Each number is 128 + 32 x the weight over its row's rms, rounded and kept within 0 to 255. Layers, rows and columns count from 0. The size above them is the row's rms in percent of the matrix's.

# layer 15 attention output (transposed), 256x256, rms 0.0689, rows 83-90,114-122, columns 0-127
size [ 83  79  86  88  87  85  92  85  75  76  76  74  80  79  82  81  71]
[[129 117 152  50 146 122 124 107 136 155 115 121 125 118 129 165  91 146 181 162 125  90 130  87 162 130 128  92 127 129  83  81 195  74 113  76 140 141 109 174 113  99 132 104  87 105  82 146 125 103 172 120  96 167  91 160 193 156  97 173  99  99 143 168 108 201 125 194 130 127  94 138 116 106 116  87 175 133  95 138  90  99 159  94 179 128 145 171 131  70  83  94 120 125  79 113 111 148 180  83 128 139 184 162 125  98 105 102 129 143  96 172 178 141 149 144 146 122 157 109 191 130  92 163 179 162 164 168]
 [136  76 179 173 129 167 146 122 150 125 141 125 174 169 124 163 106  97 179 105 173 109  99 128 136 159 118 118 114  96 104 166 139 165 133 147 144 140 159 168 163 148 139 118 124  95  75  88 167 131 111 108 145  77 114  61 116 166 144  80 142  99 107 178 169 110 209 123 129  94 108 128 175 111 134 149 126 136 129 126 151 112 100 170 113 144 154 155  95 162 199 151  76 145 115 186 160 146  93 140  99 117 119 151  79 159 142 137 119 103 150 146  99  80 146 115 163  66 169 160  52 136 139  94 130  92 158 199]
 [150  92  72 101 171 144 124 123 120 196 155  71 153 136 136 108  96 118 193 137 126 166 157 172 146 139  93 133 181 127 144  95 117  54 136 161 132 136 122  82 178 145  81 150 138 154 148 132  76 118 150 104 140 120 100 137 132 149  86 114 147 119 139 153 108 192  85 118 126 103 147 135 129 143 123  89  99 142 146 161 134 133 149 155 121  79 125 108 124 117 141  86 121  85 109 132 132 143 166 100 167 151 130  49 148 158 106 162 161 158 139 150 158 101 121 113 135 113 125  90  71  93  94 126 115  81 101 123]
 [112  79 136 120 131 138 136  96  88 180 190 133 133 121 123  75  66 100 131 122 137 121 107 127 116 116 141  98 177 181 117 179 159 109 127 155  61 127 118 130 142 134 115 114 145 151  83 138 134 133 149 141  92  77 129 105 160 134 234 100 184 174 129 163 101 145 146 202 137  70 124 116 114 129 130 136  94  74 140 128 120 101 153 142  94 152  79 104 154  96  87 154 125 141 169  88 173 161 129  95 121 146 113 160 180 150 160 108 162 157 106 112  77 119 147  87 121 130 133 155 103 137 132 136  97  94 130 126]
 [110  95 126 146 120 140 115 156 152 112 161  83 155 127 117 140  77  72 140  81 189  94 109 143 135 150 166 129 159 154 145 154 120 118 151 200  59 122 177 138 219 127 184 116 114 157 153  92 125 129 130 115  98 109 121 117  76 164 149 120 143 161 170 113 141  95 137 140  96 129 149 116 101 124 103 117 126 102 144 147  97  94 134 135  91 201 136 144 104 116 133 167 128 171 135 190 152 114 138 141 177 148 128 170 120 197 128 144 113 166  84  96  83 123 122 185 121  97 122 180 114 168 101 150  65  71 182 117]
 [123 147 151 151 121 147 106 145 173 125 164 128 134 112 161 156 163  82  66 131 108  77  72 149 190 125 102 195 147  59  61 123 113 145  96 127  90 142 172 214 100 141 183 137 164 159 137 131 109 112 171 150 159 109 129 156 119 113 122 106 124 109  95 134 170 136 190 113 165 134 140  39 120 159  97 211 150 152  74 140 146 135 129  78 174 178 112 118 133 150  94 116 103  57 123  79 120 121 119 109 113 108 101 119 139 124 117 150 162 107 114  88 141 136 111  78 122 112 100  98 140 141 165 104 208 131 193 173]
 [122 135  65 135  96 193 124 200 137  64 154 150 121 116 135  60 118 111 162 109 102 105 135 142 149 146 157 121 106 104 151 149 127 123 163 103 117 144 151 127 125 116 185 166 112 133 184 118 132 118 109 117 112 113 118 163 119 181 108 135 112 111  96 140 117 151  98  80 166  85 122  86 109 215  56 104  71  86 121 151 154 124  88  56 108 122 173 133 146 190 111  98 146 110 158 142 158 133  99 112  43 179  93 112 172 134 144 136 108  93  94 150 167 101 134 106 155  82 145 126 152 129 102  72 133 128 150 137]
 [143 135 124 120 147 135 174  71 164 158 161 130 137 149  58 143  46 120 171 105  88 115  66 221 114 113  89 127  89 145  85 116 116 118 196 129 121 176 124  98 120 137 130 168 160 134 152 148  87 159  65  98  53 172 132 166 133  94 144  77 118  84 127 110 141 172 151 124 164 105 153 136 131  82 123 141 177 174 172 204 155 142 165 119 100 154  88 129  79  71 168 116 106 129 119 143 118  85  83 149 140 100 127 132 121 107 124 171 121  94 152 154 140  48 132  82 161 148 121 132  64 102 151 173 126 159 118 120]
 [122 100 104 111 167 168 155 169  77  87 148 116 139 116 171 126 164 115  97  91 149 179 126 126 119 125 132  87 168 141 121 189 107 139  96 122  71 141 124 109 115  98  92 156 106  59 149 114  60 103 149 158 128 121 168 131 167 117 133 130 109 136 118 125  97 162 162 194 130 110 167  79 170 137 126 165 109 129 160 177  65 178  86 110  81 125 106 126  84 118  87 139  70 153 150 139 132 177 150 101 140 117 175 165 129 113 111  94  90 141 141  89  97 139 154  82  91 129  78  90 103 139  83 198  93 156  99 136]
 [125  80 100 109  68 120  98 164 139  81 114 106  99 172 184 107 168 112 118 146 126 193 154 114 131 100 181 150 148 160 133 111 147 163 139 128 186 117 124 170 101 106  86  89 133 125 125 135 152  81 186 171  80 117 129 117 154 205  68 157 106 101 171 170 137 203 185 116  79 146 132 111 123 125 157 170 105 122  96 124 112 108  84 133 175 129 134 190 164 114  96 156 151 163 141 134 131 126 151 172 128 163 122 131 175 134 156 121 132 130  74 123 125 156  55 130  87 166 110 121 123 116 127 173 126 145 124 163]
 [123  78 127  21 150 130 162 145  92 128 179 136 158 127 123 160 109 107 208 104 229 133 158  94 115 120 139  65 117 119  79 160 151 132 128 173 109 140 115 169 120 125 134 137 140  81 113 119 141 164 135 122 144  96 111 141 162  92 126 131 134 152  61 148 132 130 125 103 171  96 117 173 141 172  87 137 103 144 119  74 110 182 184 176 130 149 142  82  85 134 105 130  90  33 145 162 156 146 142 115 136 147  79 145  44 132 114 105 133 144 165 153 102  71 148 120 184 100 148 145 101 124 122  69 131 109 160 100]
 [156 136  92 152 146 187 138 131  97  74 143  78 110 121 151 103 134  87 136 128 112 121 110 178 125 122  93 124 136 113 177 150 154  90 139 137 223 181 152 102 122  89 107 130 156 211 119 118 146 128 120  99  97  94 140 117 144 112 164 100  88 132 127 169 129 188 170  81 137 141 167 109 137 117 103 138 108 132 157 127 114  99 176 132 142 157 165 122 113 121 194 214 122 142 149 111 114 144 185 123 192  97 162 168 177 158 200 139 135 102 138 124 153  96 124 141  84 164 104 127  11  70 149 193  74 147 119  86]
 [173 107 110 157  97  91 113  73 109 164 202 176  95 114 129  89  97 139  96 124 140  67 129 150 157  70 126 101 134 124 109 152 133  71 108 134  85 104 106 105 170 133 156 196 102 156  78 101 196 179 126 152 145 184 122 119 111 139 156 117 165 125 164 168 114 105  84 125 111  38  93 123 131  89 129  90 114 156 117 118 185  94 145 135 138  97  72 138 173  94 135  84 104 140 143 118 144 135 115 121 120  65 116  76 135 152 180 140 109 151 109 168  92  82 135  48 151 140 128 143 111 164 166 189 111  76 160  86]
 [ 93 116 182 115 148 122  98 109 109 129 148 146 101  63  68 145  68  82 183 123 119  83 152 200 102 141 160  97 151 150 109 174 161 134  99 125  77 197  63  80 177 157 118 139 128 181 122 132 102 161  78  99  95 169  89 147 109 150 159 142 160 163 159 116 145  98  98 113 158  92 103  98 131  76  69 126 129 113 127 173 162 144 151 124  65 116 114 113 138 124 121 128 124 112 160 139 157 149 119 119 125 140 131 156 111 125  64 130 104 136 125 159 149 129 125 155 120  94 121 154  82 174  52  92 119 141 174 158]
 [101 129 105  81 105 104 132 151 214 104 147 108 127 126 103 133 196  84 118 109 192 186 160  92  94  88 133 119 135 125 125 174 135  99 135  95 153 140 150 187 139 147 145  71  54 113 133 119 134 132 169 102 141 133 139 202 167  80  81 134 116 107  19 188 102  83 162 104 176 126  76 126 117 132 115 161 170 113 110 146 116 145 149 132 103 126 111 150 175 112 149 152 170 101 126 134 122 157 152  84  89 151 160  97  99 150 133 155  87 151 122 108 172 112 145 126  85 128 100 111 120 146 146  97 141 110 140 162]
 [129 152  73 171  58 196 140 111 133 107 129  92 121  83 114  82 112  89 145 185 158 118 154 108 136 128 136 107 120 169 157 180 133 155 140 151 105 145 114 141 155 147 110  85 169 124 171 106 198  30 145  85 132  99  61 119 161  95  69 116 135 143 152 102 136 134 133 110 131  82 101 112 145 178 124 112 168 131 127 145 130 138 118 123  98  88  95 126 147 127 113  93 169 107 100 132 132 146 157 149 134 148  85 146 115 145  96 163 111 121 124 162 171  87 198 105 115 136 134 138 152  97 111 131 111 122  82 140]
 [136 117  76 173 172 176 168 107 166 111 180 100  99 137 134 117 144  39 133  83  99 168  57 159 113 109  65 152 120  85 145 119 148  94 133 178 135 110  73 154  97 107 116 183 180 111 121 191  80 141  88  94 110  73 150 172 133 144 118  65 127 161 114 113 125 183 209 149 101  93 152 180 115  85 116 104 110 127 122 107  82 125 132 143 137  87  99 147  67 156 100 135  90 107 141  96 130 127 113  68 102 134  99 146 132 179 109 166 151  93 135 113  93  68 120 141 102 132  96 127  83  96 116 161 167 168 139 129]]
# layer 15 attention value, 128x256, rms 0.0439, rows 51-58, columns 0-127
size [ 84  87  83  84  86  84  92  85]
[[ 60 118 123 161 160 168 106 150 112  94 118 135 178 126  95 102  64 169  68 105 158  52 156 171 146 137  89 170 174 136 140 130  98 148 180 122 134 109  96 103 125 170 122 152 176 128 140 126 122 167  79  87 191 154 176  81  80 120 130  83 168 167 117  99 102  54 101 115 105  58 130 135 156 188 158 103 166 112 148 150 103  90  82 126 133 158 156  92 154 175 170 123 181 135 137 109 149  89 105 109 105 117 107 124 126 170 127 141 135 108 108 165 121  78 129 111 116 151 145  51 157 143 184 103 141 160  86 105]
 [124 212 156 171 142 162 158  92 134  98 123  75 111 131  76 150 172 138 100 151  78 160 119  84 123  81 139 103 146 141  87 151  89  73 111  95 181 105 156 189 112 162 157  76  74 132 181  95  90 167 120 108 124 168 124 128 172 151 133 166 100  95 124 145 141 117 119 133 129 100 157 115 156 136 140 101 135 113 170  97 139 127 138 127 172 130  77  97 160  78  89  99 169  97 125 134 115 140 110 192 136 182  94 123 211 159 153 107 129  98 109  91 131 169  96 112  82  97  97 164  91 151 127 144 122 101 128 127]
 [ 93 145 149 159  84  94 123 124 134 137 154 186 169  97  71 155  75 142 144 112 102  96 112 111 116  94 165 118 140 185 159 152 161 128  67 108 110 137 119 159 120 140 138 121 168  56  99 147  95  97 115  94  97 125  86 103 124 138  94 191 136 110  82 152 116 132 168 169  80 113 171 175  59 154 164 134 170 103 119 140 132 113 161 130 122 152 148 141 148  70  92 104  96 126 111 158  92  87 115 140 152 159 105  81 129 112 142 108 125 155 175 115 158 181 128 136 126  99 161 154 200 150 163 161  76 152 116 171]
 [111  96 140  81 163 118 106 146  93 131  87 112 121 109 108 110 183  75 180 136 106 149 183  78 167 159 111 125 156 122 162 130 136 126 164 104 165 109 124 165  75 138  98  99 107 145 173 149 146 114  98 110 130 129 107 151 150  87  86 146  93 113 148  90 175 110 125 165 161 165 156  99 166 150 111 141 142 177 131 109 110 124 104 129 151 166 184  77  91 117 118 132 137 146  85 180  99  93  77 156 131 123  81  91 160  83  72 113 165  44 179 115 183  95 139 115 151 137 110 114 195 110 166  80 183 102 138 114]
 [202 189 119  97  72 187 163 108  83 186 137 143 123 141 127 143 185 152 144 112 142 142 164  99 187 172 107 172  99 128 125 103 130 109 153 117 167  79 132 137 105 145 137 165  81  91 154 108 161 139  71  90 170 116 155 146 120 149 108  80 193  87  83  88 126 166 137 170 163  83  97 122 126 152 163 180 121 177 143 113 143 163 176  77  67 134  87 120 128  85 138 163 136 153 115 134  79 155 104 135  96 137 106 119  70 128 165 160 112  97 137  80 140 118 102 101 164 138 154 125 148  77 168 117 149 179 147 102]
 [176  60  83 115  70 147 140 142  91 105  81  89 143 110  81 121  78 111 117 143  85 140 131 146 113 115  94 124 129 189 127 130 121 159 129 111 136 123 118  74  99  99 120 165 103 151 144 160 117 125  77  52  70 153 138 132 156 192 165 104 133 199 172  92 118 142  60 160  99  97 115 187 133 124 104  75  91  95 215  79 136  94 137 158  99 142 161  93 106 108 178 124 144 169 111 139 168 151 112 157 123 136  87 161  99 169 119 127 140  98 182 147 123  98 164  85 147 135 166 104 108  87  82 182  97 180  91  87]
 [120 157 168 135 144  96 141 144 181  85 173 151 128 165  71 117  91 136 150 126 137 149 126 120 158 135 101  81 181 113  89 146  95  81 119  80  46 106 182 140  93 174 145 173  81 171 141 171 113 184 150 177 102 142 140 158 110 134 134 114 121 109 148 134 165 118 164  75 150 157 128 154 128  64 163 170 113  88 104 134 129 101  64 125 186  95 121 120 100 126  93 131 136 152 110 139  93  83 168 159 162 106 164  75 137 139 115 113 154 143  93 123  76 135 149 118  83  75 187 120  96 174 110 125 152 135  95 131]
 [204  64 165  66  99 154  76 180 170  77 102 155 162  98 178 177 105 134 108 170 141 101 185  90 176 160 132 152 136 126  97 144 113 125  83 107 180 128 181 117 187 189 122  83  67 147 131  71 130 163 165 183 115  86  51 133 119 131 161 170 206 129 132 165 151 109 126  98  96 120 107  75 115 150 119 168  79  88 115 141 162 154 125  98 170 156 120 150 167 155 144 127 103 116 141  99 171 116 150 179 132 166 134 139 164 132 102 177 124 131 117  81 156 156 146 111 159 143 164 151 138 119 139 154 143 152 163 132]]